From a checkpoint of a small transformer trained on Wikipedia.
Size: width 384, 12 heads of 32 (6 for keys and values), MLP 3072 GELU, vocabulary 16384.
Architecture: LayerNorm before each block, biases, untied embeddings, attention and MLP in parallel.
Training: a variant of SOAP for these matrices, 589M tokens, 2245 steps.
Each number is 500 + 25 x the weight over its row's rms, rounded and kept within 0 to 999. Layers, rows and columns count from 0. Numbers have three digits each. The size before them is the row's rms in percent of the matrix's.

# layer 9 attention query, 384x384, rms 0.065, rows 145-173, columns 192-287
116:471463502500514468515477531470525493505473507507483508515499530511528463523515495474490513536494509527520490533495543498504485522544497465463469534550539487519502521477510520490487539496503515523495483494479520516478487489484493527503506551464505520501443503485544512472486568470508538481
111:517495535513533455519502509464489509494517495508502489509501514510486531531484459464497505518500465476521465477466521504524513550501497496475479503518487485548514496509507475518529511503534505499482498495503505503480515502508567486545512516510476493516532520516460459492527495499566523480
108:502525514465499504449440479470529526498523521510540502503472488501535520532529528525491494490524525549483495523511526518492474507504500491518561493442474512507530509495474490515509521530485475528502499477479484471517481487482513551459507486504521466492522511482485518495519505470462503485
110:532487506543475494499491524565482536504526521496483509489495491467487534513497489512476508460514522489544535515527498496502462510486486531495526481547497457516510508518515532477531505483502479478523499441481563499520512526519513488497493550477525542513512508493452499478473540499506479499
115:435514532512532521497551458520494524495493508514499484472506544529483526508467477506501506517466459531490500461487510499483471504481500480456495519467484512509491471493493470484506475459542502518513479478502504479476546525499481456496512532501489524533497462501446507525448464527532488460
113:476519497503496499481514504511518506498555450553467485512476489468489480485480472477484516514517478517489508491530484476531497472496502469484502489549487502488487518499448513559460529480510444511532515510456459506502530495511488503493496531547482478507516465507468516479526505522499510462
114:500518503500499473538510510549465499525518470485548518466512522478531506506517482504506534527489500476493529485508533495507499516511496501551457509496504485507504495501497498483495485513499551520507524514472474500525500502481487498498491470509489529435492488484506489467539467475470505517
106:506524454481506518481445463496518477486502497507544546483525500470470468517455535486511501547456499536451468497498491484487538480505529531510514491510522470483484511479480506495508494503453505467514514528494520477531475529517530451459487554477511484542487492460510504497529468531501497530
115:469475485495479491509483495522478545514511501485523505508543499505515492491483509531485484483484497491501505466489540535488521527506507498493495494494505495516533453527491489488524516478517502502451494481511519501520510544528484531485467559510490539494484535510489530514485514507525524430
113:484484513515477459523462484526478555517520522514464500489518527493480475467496511510476492513462506459501508555475526495586490502504500475463499532534479529536553481481498493523493514500499505492483462514493506466523496458540476513515534535476507513526455441466494499519526484493495478506
113:522462503501493507502499477512547517486489502505460500471507493485515533503526474536556497490517497481509513482520463510478469513444450553494516502512468492559536528527484473430484541500500431501511510467489530504516487500499546493511509529480451495529499512493523473542492491498452513487
117:459484519525491515532515498501468478511521515450518531499511512469522490498485500512529522460511494449492491529525472536510528489492513513540475498494497485493545461504472510507533452508468504517533504467480553501483510526502494466486490515580491528529547507507499527498502462446501497476
114:467482527524457501512482527519475457479480484564496482526459513493493503514527564480490503532477537486524500535503496495497509508516494482471500516536502539483546519508511485505510483495474460479463533522496573496491500502481462506489495493490491498512530488509505489483520531500513481518
110:499482479478496517523463462471508450458548495488517495494515442473487536520484475523525526492471500468515455476499498500518513500519514482508509511485464453504493521501493476512510461528490519465459490505484490495474548513479464529443530498510516480507514519514513493506539517529491516501
119:533485472550480482529524482510522561481452502522487497523462497512529488522486463504506531529444463514480502482474519457501515516497497483537475504499493552530494481523518463549511546524537523506500478480500487505497495482494548519546509500516526498491494493541502457512500496473556487527
094:508479498549511553483510474515510464515521497473473467472494481486468510458515470483500505490536494497525496500531500511532509482517512493478503458537497535501465494511496496490494507503483492523515467485495518540524493507478482516492509475482510505500510498436453512496512484533510546521
103:501502491466494488489460495481499478481473494475482507484514514485509515472509488489495441543477516508515520529531504588526536531513458521518467495513484534460489492487487480558484485494486507477489502464471471469488451495508506459527426505502533497516537493481516525516525499478504509506
116:505544466510498485493528450475509495509467463484473487471468480522496501497521460455444489516493489523506531500526492496506511519483491520492539526535504530478494463546484470512514481476481480520488537511470501533477475460477510495458440512502494491511498526507502528528539481459507439487
088:466492466539471499503494474480531489537532467491505522494452495542506499533498509432498493496514558554525513500517517491507507535496543484528485466500528514513473472519476529521481522521453471510538477491513479485468494509494488500462477518529499509496470468512525489521446499506465500541
088:452534477503519495491495512512507537498488528511499507542507575482525501466492542493496486516533516499535500529510491567510461540446525473460524549494511502482525514510494477510547505481498495518507497509509541555483499488495491476485499566533495500459513505523474457513486488436504517529
091:504499471475533501473498482515465469513523500494506501494487530492494528476489544509456498577495471498475525493466463539529500506520499454474524525504515512470525528490516511539511497479522474454445510474483517547477514478521518524495419486518503468506489474519507525482496491462484449511
081:496533513500500497456522512496463503501507468468494515506491490513502473481495502506478520553469494507488548454498532510523498529507492540496526523523519512478481502479460505562511461508459509469529515501463484535472503443541520477520454530510468515494506503528503479487540478483499466484
087:517503536507502527489509463442507512494480551496496521455469487497515472476516492476486460471501479510478520548520482502557463514470427508503509494486511525507478439515525530502491493465465486496461527482482477510526515495470470493518552519462559511501465509508478534511507500488507520498
090:516462496518496477504489482493475537482460465457493555526511477485497520514507533496498543471507540504489472467470514499526450465513494535506515485553483504506524491510483509491489456511503503495488504524520486510475506490521531524538497517504493493493493463506541520483498504495499505512
088:511490521506454464482496462498500496495518468531523498470462520505502477504503532450513525460483508488475472533506492515529488523490513476511509474482504482512513496513532492530454507517528494481510489500461514516482515495527473498505452548479460509552515490507499458505517456504493461476
089:497523518480499497522482521478509522537499494516508504499499506478514532522554502493490533503487478520480522485485534504509503495491492487538475502515504515509495496448510523483479502506496517487518493456491493475549558539480480509485510539470487545499482495504488474465531553510475469483
091:482503500507461500509525538458476543505535544516487475494497465478496527486487527438503472517505556517512479506495513472534499479462469523472513533494490478527500469518444507472515501517499479489501484455504466529530460532440465495457495557489522471523503501518504519537524501503453496530
085:490504497519495512504491522463467437515477514450508480515516494488537506491508506514500509500477530463488485505459501464517480483484499506513525515525485489489513479475511516465511511515512519508500474533495512485471495502515521488495498498513505476511535498495489537485479502465511489529
094:512508493542518550471548508496492483520529467546497464471436474505516528505520523490511526474474473502470478515498533516479537480489513490514521500454513516503477478491534519453497474511530499475437502496496513473480506504493498518475484536506494544498509512523526520493532526481481524467